From a checkpoint of a small transformer trained on Wikipedia: MLP 640 squared ReLU.
Each number is 200 + 30 x the weight over its row's rms, rounded and kept within 0 to 999. Layers, rows and columns count from 0. The size before them is the row's rms in percent of the matrix's.

# v: layer 6 attention value, 128x128, rms 0.241, rows 78-127, columns 0-63
# o: layer 6 attention output (transposed), 128x128, rms 0.264, rows 78-127, columns 0-63
# up: layer 6 MLP up, 640x128, rms 0.412, rows 0-2, columns 0-63
# down: layer 6 MLP down (transposed), 640x128, rms 0.131, rows 0-1, columns 0-63
v78,082,203,227,116,200,237,281,258,177,232,231,246,166,227,244,210,199,186,199,172,189,193,236,203,197,166,203,249,185,254,210,210,156,222,210,221,191,210,228,213,231,195,189,176,187,187,190,168,191,202,148,178,180,207,168,252,197,193,179,235,224,234,217,193,226
o78,095,229,249,232,221,207,147,241,177,231,214,195,205,169,192,202,216,177,238,204,149,147,192,182,207,202,191,168,238,218,289,228,163,214,243,198,200,223,165,191,212,126,209,255,206,216,229,239,212,250,205,229,149,132,209,216,210,228,219,200,172,172,199,201,175
v79,088,205,241,216,193,171,145,167,203,217,211,183,202,245,195,219,190,207,146,250,214,190,227,175,213,229,120,191,182,122,167,192,208,185,142,162,218,260,212,223,217,179,226,168,224,185,205,190,178,207,235,200,224,171,215,152,181,219,137,240,198,195,216,229,212
o79,092,206,206,237,221,202,250,183,174,265,211,202,240,176,220,208,188,186,204,188,139,159,228,163,242,211,220,165,176,184,214,134,203,262,218,215,170,193,221,228,180,222,221,182,213,202,199,194,189,188,227,228,264,200,172,202,175,178,218,204,186,185,213,203,191
v80,105,251,225,137,160,163,248,185,187,208,181,195,189,203,190,185,167,163,167,161,183,212,246,158,204,194,218,217,194,167,190,224,172,228,233,266,203,214,225,159,191,135,112,219,211,222,196,219,185,211,186,210,207,148,184,179,195,215,203,274,237,200,230,197,207
o80,117,191,204,176,167,172,213,241,163,215,201,169,190,192,161,233,202,153,213,199,171,186,169,188,196,161,155,164,146,192,210,211,267,189,221,206,239,185,251,230,196,240,232,230,243,257,191,184,177,242,215,217,191,163,201,176,182,229,232,183,216,242,188,197,225
v81,102,185,198,286,207,196,189,232,239,220,171,177,208,223,185,239,195,206,200,212,151,269,166,180,212,195,227,217,237,191,177,221,248,208,183,226,198,122,213,233,142,242,220,163,196,230,222,216,183,253,241,224,201,210,167,144,165,230,204,172,208,247,231,194,131
o81,120,207,194,184,176,178,126,178,180,175,207,190,184,201,231,201,181,190,204,212,153,175,229,226,201,204,222,184,200,158,153,218,211,178,221,208,246,201,209,191,203,273,220,186,193,237,174,187,188,133,175,205,210,235,202,185,203,178,190,219,216,216,232,219,225
v82,096,213,187,190,182,172,173,183,181,211,142,217,189,174,193,213,243,229,194,203,157,221,159,170,230,223,239,164,197,188,179,211,256,223,198,186,258,194,179,198,204,214,205,163,167,244,188,218,226,232,231,191,197,230,233,204,231,197,218,143,180,221,230,171,219
o82,109,179,244,259,229,243,137,213,216,197,188,212,187,266,155,156,220,224,150,189,253,199,192,234,194,220,260,188,205,207,209,215,200,200,214,210,188,224,211,188,220,201,245,154,203,184,204,162,175,137,166,126,207,232,181,173,172,225,176,153,221,198,185,197,187
v83,100,142,163,177,246,222,204,231,208,171,204,204,216,225,267,181,251,232,225,233,213,186,177,185,217,212,230,175,196,243,211,209,177,248,240,186,193,185,219,192,150,163,186,251,172,165,183,151,190,199,165,235,179,172,189,195,185,172,228,184,224,160,197,191,220
o83,111,208,188,203,229,234,182,159,210,195,190,205,180,178,170,166,252,205,223,183,208,215,160,183,201,181,189,207,290,179,231,145,233,231,165,197,201,162,183,205,199,212,243,172,195,203,180,179,189,217,240,198,200,239,173,193,194,189,215,191,184,147,169,267,236
v84,089,227,204,141,210,218,246,214,190,259,197,204,216,245,232,187,221,174,214,173,204,162,230,178,224,161,205,191,159,204,204,252,201,171,187,196,228,264,125,208,245,200,238,175,205,184,220,189,223,181,171,192,231,183,190,233,214,191,218,224,222,222,222,223,191
o84,101,158,233,234,205,191,195,231,232,216,240,255,191,159,152,232,218,206,192,181,175,170,207,201,205,234,242,146,202,216,258,184,200,255,224,179,220,213,173,203,240,142,217,255,188,170,234,208,264,181,210,211,188,159,260,202,166,221,191,177,187,188,206,203,235
v85,089,171,180,219,183,188,177,188,240,204,170,119,184,180,139,215,167,233,245,197,230,226,155,221,227,216,204,193,203,178,181,194,259,160,210,207,166,166,213,177,175,243,157,209,194,228,171,218,176,185,256,164,160,178,164,181,199,236,204,199,185,217,173,217,155
o85,105,232,226,181,177,184,173,187,210,171,228,213,217,183,224,193,163,170,208,213,182,238,185,224,174,233,164,202,172,213,201,274,232,128,193,222,199,205,198,186,183,262,195,175,234,183,235,163,148,183,191,174,216,217,146,242,216,214,244,223,254,261,183,144,189
v86,112,236,202,223,206,179,227,217,157,201,190,256,266,204,159,225,166,153,130,202,154,207,247,219,257,190,176,154,202,153,190,173,191,186,186,163,231,218,197,220,238,165,202,166,206,205,212,214,225,246,166,222,167,237,267,208,210,159,173,148,220,212,217,214,196
o86,113,162,166,238,207,217,198,175,262,235,186,239,154,215,209,211,220,147,204,174,202,159,219,211,203,214,204,172,209,188,187,188,154,196,193,171,222,200,179,210,233,209,185,184,195,189,245,253,235,255,218,232,215,199,212,195,187,275,181,190,176,190,200,201,218
v87,103,178,178,224,189,178,212,235,185,263,176,159,194,210,230,209,170,159,197,208,180,241,167,181,192,151,213,203,226,181,178,233,209,204,246,256,177,168,227,224,174,206,146,212,197,224,197,208,155,139,211,222,197,167,159,197,200,197,204,227,123,263,246,175,160
o87,119,166,201,220,185,202,134,231,249,191,233,198,198,184,226,153,213,179,168,212,175,220,204,191,205,172,191,199,157,190,153,212,220,202,236,250,192,197,263,144,216,225,235,194,184,250,134,205,234,237,234,209,209,196,193,219,185,241,213,155,225,247,237,193,222
v88,077,184,241,198,176,166,188,185,200,204,199,203,184,156,147,196,141,152,252,142,206,206,231,227,200,202,189,170,217,194,199,149,170,200,199,182,203,210,233,199,181,169,191,178,184,189,173,183,206,182,220,177,138,195,169,184,217,211,212,236,184,230,243,194,240
o88,089,219,242,175,221,168,177,193,156,176,209,215,224,210,207,162,186,202,213,217,255,281,194,145,206,232,180,228,174,177,230,199,176,184,156,241,217,238,246,173,202,222,177,262,188,186,166,191,207,277,195,227,174,197,172,168,137,228,214,219,208,221,161,172,206
v89,092,190,215,220,252,245,212,205,204,124,245,246,169,209,225,188,246,175,214,242,202,187,161,196,161,206,172,244,208,281,173,196,195,200,196,198,112,190,197,217,211,206,143,200,201,168,157,204,228,200,202,210,197,234,160,214,259,202,268,219,149,225,202,150,196
o89,098,177,168,217,187,212,148,194,197,179,188,196,210,220,215,173,267,216,234,147,218,224,204,224,196,176,237,257,206,232,245,215,158,214,206,215,240,143,199,165,215,185,198,284,211,196,189,239,175,192,176,174,189,211,211,207,257,110,137,242,193,214,232,218,230
v90,103,193,245,152,229,238,183,245,175,212,196,230,247,225,191,203,220,271,168,123,221,169,216,218,205,181,234,173,169,195,177,207,195,220,150,197,247,206,228,183,185,196,244,208,222,236,210,156,214,198,167,210,167,203,217,240,185,189,266,163,226,150,224,227,175
o90,124,162,192,188,196,152,231,183,230,225,170,221,151,181,141,204,197,239,163,218,220,139,171,155,214,181,228,162,209,154,266,198,163,202,166,181,177,203,189,216,206,168,223,151,192,222,247,182,229,193,200,196,204,213,219,181,211,223,227,152,232,185,212,164,193
v91,102,274,229,198,186,162,214,166,173,240,217,151,214,193,175,176,208,176,179,219,164,220,255,200,212,205,136,161,243,121,198,194,195,228,135,154,225,230,217,262,236,186,190,143,217,215,239,242,193,248,202,188,199,188,219,185,190,193,210,208,249,183,193,204,217
o91,097,240,210,207,182,171,174,195,187,193,150,230,194,231,163,220,226,227,219,186,237,210,220,165,225,204,240,224,196,181,211,229,201,222,164,146,216,212,132,180,195,205,227,272,231,145,227,231,195,175,223,194,168,204,226,241,169,203,161,173,181,202,190,164,202
v92,112,172,202,222,211,141,257,190,224,240,137,186,213,232,159,178,168,230,189,168,214,198,215,226,261,160,255,176,191,203,185,190,213,167,165,172,219,207,216,187,230,229,161,163,242,203,198,215,176,232,213,183,179,227,216,215,232,259,185,185,215,187,211,227,179
o92,124,190,184,197,158,178,194,198,153,231,237,246,176,185,181,216,219,138,182,180,243,164,237,172,223,251,184,203,181,195,192,224,207,187,180,191,209,226,170,181,163,206,209,206,195,203,193,187,202,206,183,155,178,181,154,183,195,210,246,191,261,239,206,206,196
v93,082,268,168,179,201,230,163,188,176,229,275,204,245,202,180,187,200,142,184,220,230,210,247,184,169,205,215,169,230,172,176,208,204,210,229,223,207,182,165,239,242,161,175,241,162,170,211,181,213,221,145,154,173,159,185,196,205,126,158,254,222,188,208,175,235
o93,099,208,219,151,162,217,212,230,233,187,250,234,222,199,215,189,239,241,255,205,201,215,188,158,244,106,140,204,210,153,182,222,166,215,169,197,214,208,239,231,181,178,152,225,217,213,163,200,184,250,229,211,181,121,236,222,174,201,189,200,193,215,184,171,179
v94,082,229,217,252,182,177,257,143,201,205,221,165,201,222,217,210,222,151,189,268,204,222,242,194,211,217,209,164,236,188,213,209,170,190,155,211,176,193,162,260,184,192,189,205,218,220,196,242,224,144,198,181,150,149,168,162,183,200,174,177,225,195,165,223,216
o94,085,241,183,226,209,215,200,211,209,219,202,151,180,250,198,202,188,184,227,201,179,239,172,219,257,204,169,228,214,169,189,211,234,170,186,174,250,219,204,227,165,218,187,223,211,214,212,197,161,200,215,194,213,195,193,258,165,203,173,216,195,258,210,203,231
v95,086,199,193,246,215,232,185,266,204,226,212,159,214,220,210,211,214,225,203,250,169,200,200,210,201,188,196,163,191,142,173,236,220,247,168,198,215,181,212,250,168,202,205,191,181,233,189,186,228,214,201,243,158,248,173,170,220,202,189,161,228,233,211,203,142
o95,112,215,149,203,243,223,164,173,256,125,211,248,198,163,173,157,197,190,158,207,232,178,202,189,167,164,212,200,173,211,221,248,195,173,193,216,228,178,212,216,239,163,183,184,145,226,170,258,205,166,181,213,194,269,187,202,233,164,215,235,201,146,247,194,206
v96,085,195,195,204,220,214,198,188,228,161,156,216,193,225,196,196,235,193,177,178,203,236,146,236,221,183,259,193,151,118,201,186,174,245,189,170,172,168,217,183,218,149,176,218,197,225,174,231,229,225,215,200,177,178,176,155,175,169,170,160,211,217,153,214,155
o96,097,218,121,204,158,201,143,182,220,184,177,248,191,219,166,209,226,178,182,172,228,222,169,227,246,212,217,127,228,186,189,210,232,183,235,215,190,184,235,217,175,217,163,168,216,169,190,183,185,186,176,180,164,199,210,215,225,206,226,159,178,170,148,188,202
v97,097,275,250,183,208,203,237,188,154,163,157,192,203,194,170,199,183,190,209,160,187,183,209,180,222,190,249,192,195,177,222,170,187,233,130,168,210,196,149,195,221,184,244,169,222,183,226,187,229,263,176,190,186,209,220,182,139,195,203,173,234,213,205,241,192
o97,108,176,185,186,204,186,231,162,188,217,151,257,154,214,122,165,178,214,240,220,206,169,210,207,222,255,200,180,217,185,240,190,203,245,178,189,219,218,203,237,170,131,196,234,225,201,243,218,198,168,227,229,236,188,219,210,180,207,240,239,193,143,171,163,202
v98,091,227,208,118,181,194,225,226,145,159,236,232,202,205,191,151,223,176,192,180,192,178,240,198,197,193,156,163,176,238,190,173,174,179,144,184,162,190,246,208,213,136,214,176,203,183,185,246,212,225,143,209,142,220,181,190,189,183,131,167,250,203,174,244,230
o98,107,244,214,224,229,242,200,192,217,191,177,207,214,224,206,165,168,173,267,185,239,218,196,235,209,186,237,169,230,156,248,177,192,234,182,189,215,201,176,258,212,185,161,228,160,180,216,182,137,233,231,218,165,192,203,168,200,196,195,217,155,149,223,147,164
v99,091,180,238,206,218,210,173,228,216,238,233,217,229,228,193,236,191,262,208,236,162,216,140,180,172,201,187,267,222,265,195,200,207,165,186,189,217,168,224,158,243,216,245,213,193,220,238,210,243,212,224,232,244,272,229,216,201,179,213,217,239,216,182,215,217
o99,105,211,222,207,200,246,182,170,227,177,207,180,199,140,236,240,201,224,204,211,187,178,229,233,156,220,261,199,158,236,218,196,196,174,175,161,187,247,128,183,246,161,204,174,135,192,212,202,181,187,197,189,244,209,236,175,260,207,195,201,191,141,215,154,202
v100,087,226,195,228,223,204,239,149,135,219,255,187,142,217,165,178,242,151,173,168,223,125,273,201,197,240,190,214,203,202,233,194,161,200,170,184,190,229,207,217,228,163,189,199,209,231,177,224,155,173,207,197,205,151,183,106,146,205,164,204,197,224,201,258,178
o100,101,218,195,177,217,174,225,172,181,209,156,159,204,215,185,203,168,194,253,219,203,223,189,200,216,176,181,165,231,232,193,204,230,177,224,178,180,219,189,193,142,219,175,236,251,176,216,164,180,226,214,204,184,173,163,232,202,226,222,223,152,204,176,169,198
v101,080,225,175,180,253,181,221,218,232,231,259,160,183,181,209,167,174,191,266,207,191,174,195,221,225,165,202,214,205,210,261,213,163,227,181,233,228,193,199,195,264,250,223,183,190,195,195,248,166,206,193,213,174,219,224,214,215,158,194,244,223,152,202,178,220
o101,099,181,173,201,241,205,223,209,212,201,178,206,219,168,187,227,162,226,171,233,230,240,211,213,99,217,225,225,225,194,201,175,187,205,179,182,228,151,207,184,214,109,220,147,178,163,209,159,171,211,166,289,189,234,219,228,221,209,205,241,159,165,235,218,178
v102,088,193,220,174,166,167,211,192,152,223,194,170,173,196,192,185,209,188,217,159,251,174,207,166,183,207,211,158,147,184,216,216,251,239,202,186,236,261,191,214,221,175,229,199,231,207,224,203,163,270,211,175,179,195,166,152,158,211,204,259,183,136,218,225,188
o102,095,269,245,167,216,197,210,216,218,227,166,230,212,251,132,210,139,226,175,199,230,272,210,218,219,232,192,177,211,185,191,176,172,235,128,209,225,158,218,245,179,173,247,226,188,150,175,173,198,215,204,245,197,173,173,209,189,199,235,203,229,205,175,223,200
v103,087,179,152,233,182,161,184,169,245,212,162,160,169,166,153,155,160,221,195,230,152,217,175,194,143,218,261,214,258,162,225,221,221,182,214,229,239,229,216,204,181,224,201,157,216,230,160,204,204,159,252,178,214,205,192,158,194,216,216,180,160,213,174,182,193
o103,116,219,204,143,216,196,180,237,209,203,216,224,235,223,223,183,242,239,219,245,250,234,209,202,221,226,210,167,180,212,160,180,230,159,192,212,173,259,228,177,194,250,145,146,249,224,165,161,171,136,185,163,216,233,155,211,217,198,200,183,215,191,229,227,156
v104,083,192,157,222,190,194,206,238,261,135,178,162,157,171,231,219,160,155,246,190,212,230,153,219,169,212,182,214,196,208,215,208,184,219,219,207,156,137,209,202,175,206,121,210,219,236,170,186,173,171,230,192,220,172,177,189,190,274,235,185,138,277,160,207,194
o104,099,251,212,233,231,198,145,212,141,213,202,185,181,246,234,170,215,147,185,213,155,245,212,184,187,174,234,208,186,219,203,220,245,148,238,216,166,166,210,162,158,237,253,227,176,190,176,200,180,185,199,239,176,194,225,225,202,183,186,249,200,218,174,190,178
v105,082,216,254,144,220,217,199,165,212,216,210,201,191,200,163,193,152,166,188,203,185,217,223,211,227,205,197,248,206,219,256,145,171,177,182,203,222,257,187,170,208,224,241,163,238,215,230,206,251,230,219,158,236,208,195,237,205,180,278,224,174,188,243,196,189
o105,101,155,204,202,164,157,228,215,182,285,185,215,182,187,181,244,179,245,210,200,193,167,218,191,173,199,247,209,177,232,187,183,157,244,232,222,175,209,178,191,226,196,224,231,222,182,227,182,187,160,185,223,204,223,234,149,205,239,231,181,209,193,220,224,206
v106,094,211,219,156,202,238,151,198,203,212,203,204,217,195,225,204,183,240,210,176,191,183,171,182,195,233,229,267,155,238,207,194,173,214,224,256,190,242,267,154,170,162,221,186,186,206,207,156,211,172,239,198,178,223,186,223,216,195,276,173,160,175,179,191,189
o106,098,185,213,218,195,143,206,175,222,259,220,161,213,207,197,182,160,245,167,181,179,186,189,160,162,224,221,179,192,217,168,177,182,231,203,245,139,241,195,215,212,245,236,193,226,207,224,212,260,178,165,208,303,221,249,171,268,230,227,200,218,152,258,210,235
v107,101,197,224,141,176,214,197,194,217,169,216,208,204,196,205,191,183,186,194,144,237,167,188,192,195,223,200,233,167,222,217,196,217,190,209,239,205,265,189,166,200,182,145,230,207,206,197,165,222,170,282,145,192,195,164,189,207,230,192,255,192,221,210,217,194
o107,112,209,201,189,152,163,232,230,148,228,234,217,210,226,251,233,177,170,211,134,199,180,204,187,199,187,139,161,90,235,194,179,234,228,125,192,165,218,223,235,165,204,175,194,206,217,179,149,159,165,216,238,236,200,217,173,239,212,249,210,199,216,175,208,214
v108,095,143,210,212,221,227,179,228,190,232,195,203,216,223,247,172,169,181,277,204,208,204,215,176,187,251,234,184,181,191,230,187,161,168,201,175,157,148,220,254,146,195,206,216,205,245,190,164,196,167,266,157,225,186,162,178,135,161,252,216,166,165,141,171,169
o108,110,292,175,208,219,192,200,192,242,181,160,187,164,250,245,258,194,162,130,198,230,260,194,170,271,158,223,240,210,205,187,174,219,212,215,194,175,187,166,167,130,230,210,128,240,191,134,180,219,191,220,222,170,221,234,222,191,226,205,208,227,260,190,211,230
v109,095,203,220,245,186,170,145,214,208,205,185,183,172,148,167,227,151,200,224,220,130,237,166,196,181,200,217,216,245,184,167,182,183,156,206,213,215,194,206,193,210,217,212,195,221,214,244,222,204,204,254,226,258,192,228,203,174,232,167,227,173,220,273,214,231
o109,100,225,216,198,184,165,205,211,155,254,215,174,261,239,240,198,190,213,168,203,203,186,186,181,171,195,197,260,163,218,207,201,239,198,172,211,196,252,194,168,213,200,160,163,231,256,175,177,211,207,202,189,252,200,223,187,233,204,258,215,202,212,214,183,246
v110,076,223,200,236,185,205,205,188,214,237,190,138,217,244,192,163,193,199,166,203,240,168,221,238,191,219,241,188,201,188,176,207,206,183,141,162,259,205,173,225,255,251,228,160,229,199,238,229,196,221,210,205,154,180,243,188,176,189,203,200,169,161,201,191,161
o110,095,182,128,222,171,190,193,173,184,194,252,233,182,180,131,255,194,230,169,186,201,206,230,202,215,203,202,233,236,201,174,205,148,171,261,182,202,175,143,222,157,155,237,190,236,229,182,187,213,153,203,196,194,243,173,229,178,190,144,202,234,191,163,249,150
v111,086,200,159,220,255,218,215,260,214,206,229,216,226,216,246,179,221,188,215,249,221,222,164,195,188,231,197,208,213,155,201,259,199,183,242,183,198,240,207,200,158,167,212,191,182,189,175,204,200,187,170,212,162,223,123,213,252,256,209,127,230,203,170,147,196
o111,106,217,153,174,227,256,197,152,217,192,263,219,183,191,200,155,230,210,217,113,181,230,214,217,196,224,226,202,209,240,182,241,185,146,178,155,229,202,169,248,184,220,216,250,182,217,173,221,166,186,199,176,187,212,181,204,220,199,141,159,216,187,218,228,205
v112,081,158,193,189,171,179,167,161,249,237,172,111,195,158,172,178,210,213,194,207,169,259,165,224,222,188,256,181,201,171,160,222,188,162,216,204,268,161,181,174,222,242,201,184,198,169,260,238,190,199,229,214,253,143,200,195,199,239,175,202,171,220,186,214,167
o112,098,236,199,233,167,200,181,262,97,224,251,219,219,215,195,155,234,227,151,181,208,191,173,222,201,183,238,208,232,189,156,189,268,202,186,236,182,222,184,163,144,193,156,191,201,236,161,168,216,164,192,179,187,226,230,189,210,195,241,168,219,221,221,183,183
v113,092,193,226,207,185,198,224,176,144,227,230,196,179,266,179,203,254,210,186,157,216,187,225,220,187,222,192,151,183,247,232,199,180,188,159,140,211,223,158,185,205,233,167,212,212,223,188,182,216,165,215,134,233,246,215,206,219,196,221,131,166,211,222,216,189
o113,098,230,247,209,152,222,202,181,274,183,156,218,208,170,216,217,222,247,206,168,231,144,209,209,239,201,239,197,215,225,180,190,156,173,207,175,213,167,192,223,172,162,199,195,161,206,206,191,164,204,175,135,196,199,179,158,194,191,210,242,196,183,156,190,157
v114,080,201,174,204,190,210,132,204,241,197,210,204,157,158,151,235,190,221,187,267,232,207,180,219,211,205,223,173,226,224,175,180,171,212,203,171,172,148,220,179,186,173,199,220,174,204,224,166,247,142,184,151,210,138,171,165,172,184,221,156,199,216,162,202,213
o114,099,216,219,195,205,195,241,141,219,196,236,152,203,225,207,218,169,220,204,213,162,282,150,212,163,227,191,186,227,196,203,260,230,157,187,206,212,209,174,203,168,270,217,188,211,188,197,254,202,225,242,246,263,220,244,220,165,207,216,207,198,210,206,232,211
v115,092,209,124,194,222,177,183,228,191,200,192,187,187,197,196,209,245,187,199,279,206,268,272,189,207,215,206,197,168,158,209,149,138,191,195,187,173,197,238,222,202,153,204,201,151,229,182,214,179,231,158,184,132,194,177,172,204,178,168,184,225,191,149,170,140
o115,110,178,175,241,214,240,232,148,236,156,220,243,226,232,152,200,231,195,249,214,184,246,159,232,231,162,229,188,231,183,203,210,215,190,277,195,249,164,174,240,205,222,182,214,193,196,182,246,199,228,205,175,144,226,178,206,175,154,178,163,233,215,224,189,176
v116,087,186,150,161,188,173,192,204,130,131,176,204,145,178,229,204,219,218,185,174,201,197,159,205,204,197,209,197,161,157,186,197,211,203,260,186,224,208,222,155,215,153,167,245,216,236,191,175,215,180,172,190,184,159,164,235,204,190,196,228,192,269,228,196,163
o116,094,194,175,167,210,221,192,246,244,206,206,263,170,229,146,199,212,179,214,193,178,214,195,264,207,174,215,182,218,191,161,209,219,190,180,157,214,188,282,206,237,240,218,178,209,183,177,178,224,239,211,198,195,185,183,248,172,269,235,161,153,206,186,212,191
v117,087,175,201,229,218,222,200,199,247,176,226,212,222,188,205,184,222,215,229,197,165,188,241,221,207,185,193,191,254,285,203,206,210,188,184,229,185,160,199,209,180,225,193,214,184,188,151,196,187,201,189,241,252,200,252,175,201,227,210,191,170,199,186,206,258
o117,102,223,250,233,224,205,188,143,180,183,183,165,204,189,257,218,205,219,231,247,218,186,194,166,180,195,166,249,178,202,210,155,188,213,189,230,184,247,146,205,187,199,155,192,210,192,231,203,148,190,251,192,200,198,213,185,235,174,157,226,208,178,223,172,218
v118,094,195,210,194,237,178,220,173,186,162,234,188,188,215,215,151,196,160,239,182,213,192,210,177,213,148,227,173,129,140,221,194,166,222,261,185,204,240,218,189,207,132,127,224,205,163,157,221,182,247,188,205,158,146,163,218,146,186,191,192,204,190,228,260,180
o118,110,191,158,173,220,209,199,223,190,253,193,264,248,184,162,226,238,113,219,178,206,182,183,212,236,168,179,177,236,203,206,196,243,234,148,195,204,172,234,228,215,201,224,209,219,207,192,108,189,256,199,211,206,157,160,232,206,195,240,189,219,213,159,187,272
v119,079,218,225,193,187,194,161,182,213,181,199,204,173,184,190,207,229,236,145,144,234,147,160,215,203,223,186,185,235,231,224,171,188,186,188,192,241,231,187,228,269,245,178,192,193,206,215,153,229,251,242,183,176,213,215,171,204,176,222,220,141,180,174,249,185
o119,095,139,203,229,190,236,191,204,185,149,156,195,239,234,139,203,186,212,180,198,202,209,195,164,169,241,183,212,183,220,171,159,168,201,152,150,197,163,142,202,162,170,157,201,195,193,210,209,145,210,190,174,202,238,150,195,180,153,198,196,203,217,183,145,195
v120,079,175,159,185,252,251,151,237,280,193,210,222,202,190,273,220,189,210,254,260,171,197,212,200,175,156,216,243,175,241,165,234,213,190,272,230,211,194,225,214,234,241,221,192,216,246,210,218,210,157,192,132,234,195,212,174,238,201,167,222,152,173,184,158,176
o120,105,209,134,220,189,231,221,230,184,182,229,205,237,180,250,210,239,200,195,166,199,220,214,204,195,200,247,240,201,200,189,199,166,196,251,182,214,180,223,185,199,143,162,186,172,258,165,166,236,148,198,196,165,208,190,238,240,200,162,170,202,234,233,199,183
v121,095,217,234,119,199,245,169,182,134,220,165,270,155,173,233,191,233,238,193,179,222,218,169,187,194,237,226,231,191,244,221,201,217,238,213,187,228,215,185,199,177,227,199,192,245,202,207,142,261,186,234,147,236,195,212,246,196,160,176,225,203,117,181,204,171
o121,115,175,167,178,222,169,209,225,236,175,160,182,231,231,172,197,238,262,195,169,214,203,185,230,242,198,147,210,198,242,199,232,213,195,184,227,210,265,166,168,186,143,202,212,219,153,174,234,240,145,199,182,234,221,176,207,186,241,266,174,152,213,185,211,181
v122,096,197,184,329,194,186,191,236,195,248,229,187,171,203,183,234,204,233,164,240,205,220,190,229,186,208,254,163,219,171,185,221,210,208,152,242,200,164,179,215,203,207,243,196,155,250,180,198,169,226,174,260,179,202,214,202,187,192,156,129,227,226,237,196,193
o122,111,166,171,227,217,202,143,170,226,172,230,183,262,187,186,190,190,159,176,236,177,192,177,198,171,194,167,160,234,163,236,205,206,206,191,190,226,186,204,189,193,214,180,154,191,243,176,229,213,196,126,154,177,197,191,165,202,203,183,224,230,196,266,154,194
v123,080,193,190,200,190,213,217,203,205,220,227,220,181,218,208,238,245,215,189,174,202,134,228,212,194,228,170,239,181,247,248,167,211,191,124,172,226,232,233,187,253,205,217,195,219,184,170,214,203,171,243,164,199,267,189,233,262,204,166,162,208,213,232,203,232
o123,099,234,210,206,221,222,182,172,195,245,200,227,213,234,209,211,181,208,213,186,260,158,268,212,174,218,229,188,184,262,190,190,146,210,212,177,146,226,173,197,204,162,166,154,188,210,237,202,171,183,176,148,224,205,219,204,183,197,190,262,157,154,172,250,175
v124,083,142,190,170,209,197,230,243,201,170,124,253,229,228,251,217,217,235,230,130,239,199,179,207,198,202,181,240,187,228,214,204,230,191,211,183,169,220,197,165,206,185,153,233,191,234,189,164,175,157,203,189,165,201,166,152,219,256,208,268,188,230,214,215,179
o124,100,173,255,218,169,182,214,134,255,235,215,247,137,185,208,210,174,145,196,176,198,170,211,225,234,221,179,132,133,210,199,197,225,222,189,182,150,178,216,223,261,237,196,207,169,181,176,198,185,178,249,209,162,215,201,220,177,194,208,203,198,169,159,197,209
v125,083,206,201,205,169,205,237,224,194,169,193,162,171,176,169,152,164,149,196,182,194,205,212,134,191,263,199,161,210,197,230,153,154,217,220,204,202,132,179,231,172,213,242,136,133,225,160,252,198,203,180,196,198,215,200,237,203,198,187,195,207,183,190,187,166
o125,098,178,146,209,251,146,180,199,226,236,196,198,203,215,225,227,221,183,219,250,130,268,213,238,186,205,223,177,197,179,182,195,204,211,216,263,196,215,174,202,208,204,210,215,278,185,194,217,187,228,227,232,150,225,190,149,167,214,150,223,187,213,231,205,205
v126,075,197,177,186,208,251,175,182,233,198,226,229,239,241,162,172,211,205,211,196,236,230,163,222,142,230,204,228,221,222,223,222,179,230,230,176,189,219,191,228,173,201,217,204,129,185,175,214,230,166,192,211,171,181,166,173,209,157,235,183,218,153,203,189,171
o126,096,139,171,239,201,182,228,158,220,212,189,175,190,155,245,279,209,201,199,172,160,251,161,226,222,175,192,193,220,209,200,247,194,170,174,156,168,173,210,191,230,258,200,237,220,189,180,182,196,208,231,181,224,238,192,200,189,173,178,212,172,197,198,257,174
v127,094,170,192,190,183,233,204,219,123,193,216,254,226,187,223,211,221,219,143,248,191,199,212,197,162,185,194,254,208,227,210,209,221,230,204,212,243,240,237,204,182,177,232,222,171,178,207,185,195,195,168,232,232,243,235,294,217,201,189,144,255,177,226,205,194
o127,108,159,220,191,180,241,227,224,199,238,148,183,205,189,189,230,189,205,198,184,178,130,199,170,188,152,169,200,239,226,246,241,127,192,229,179,183,218,166,202,226,191,234,193,213,224,208,242,228,202,178,202,237,192,204,187,252,174,168,189,205,176,218,218,215
up0,113,220,233,177,187,210,182,162,245,210,145,168,178,155,220,245,191,247,219,177,135,166,226,204,200,154,234,208,232,208,196,222,238,168,211,199,172,161,202,206,211,205,194,218,189,214,230,252,270,195,186,201,199,179,201,165,214,218,156,210,162,191,246,168,152
down0,117,163,143,209,189,221,207,175,228,193,207,203,200,225,230,188,192,173,240,155,215,220,127,214,229,196,220,196,178,130,188,208,199,232,205,148,175,207,209,180,219,155,176,198,213,203,267,244,235,201,218,254,178,234,228,200,235,241,197,249,215,182,264,223,223
up1,106,232,252,173,207,175,200,195,170,177,183,211,210,178,208,196,185,279,180,231,181,180,230,154,223,197,237,233,194,198,156,155,192,238,200,199,185,241,169,204,216,222,207,183,173,216,191,168,200,176,141,197,194,191,186,170,171,177,153,222,173,175,267,193,233
down1,106,214,172,220,191,192,232,216,209,198,208,221,159,206,215,135,245,193,225,198,149,222,176,201,241,198,161,150,228,172,170,209,227,211,173,205,211,246,159,217,215,246,205,215,178,221,204,244,174,194,233,177,264,290,210,229,256,223,171,153,242,257,196,233,239
up2,107,227,181,192,207,209,147,217,180,203,221,210,224,208,157,190,191,223,192,157,157,302,197,215,162,220,163,190,167,192,240,156,240,168,179,223,221,215,226,158,219,233,178,205,235,175,201,209,259,212,198,220,224,168,212,236,204,219,197,165,232,181,135,176,177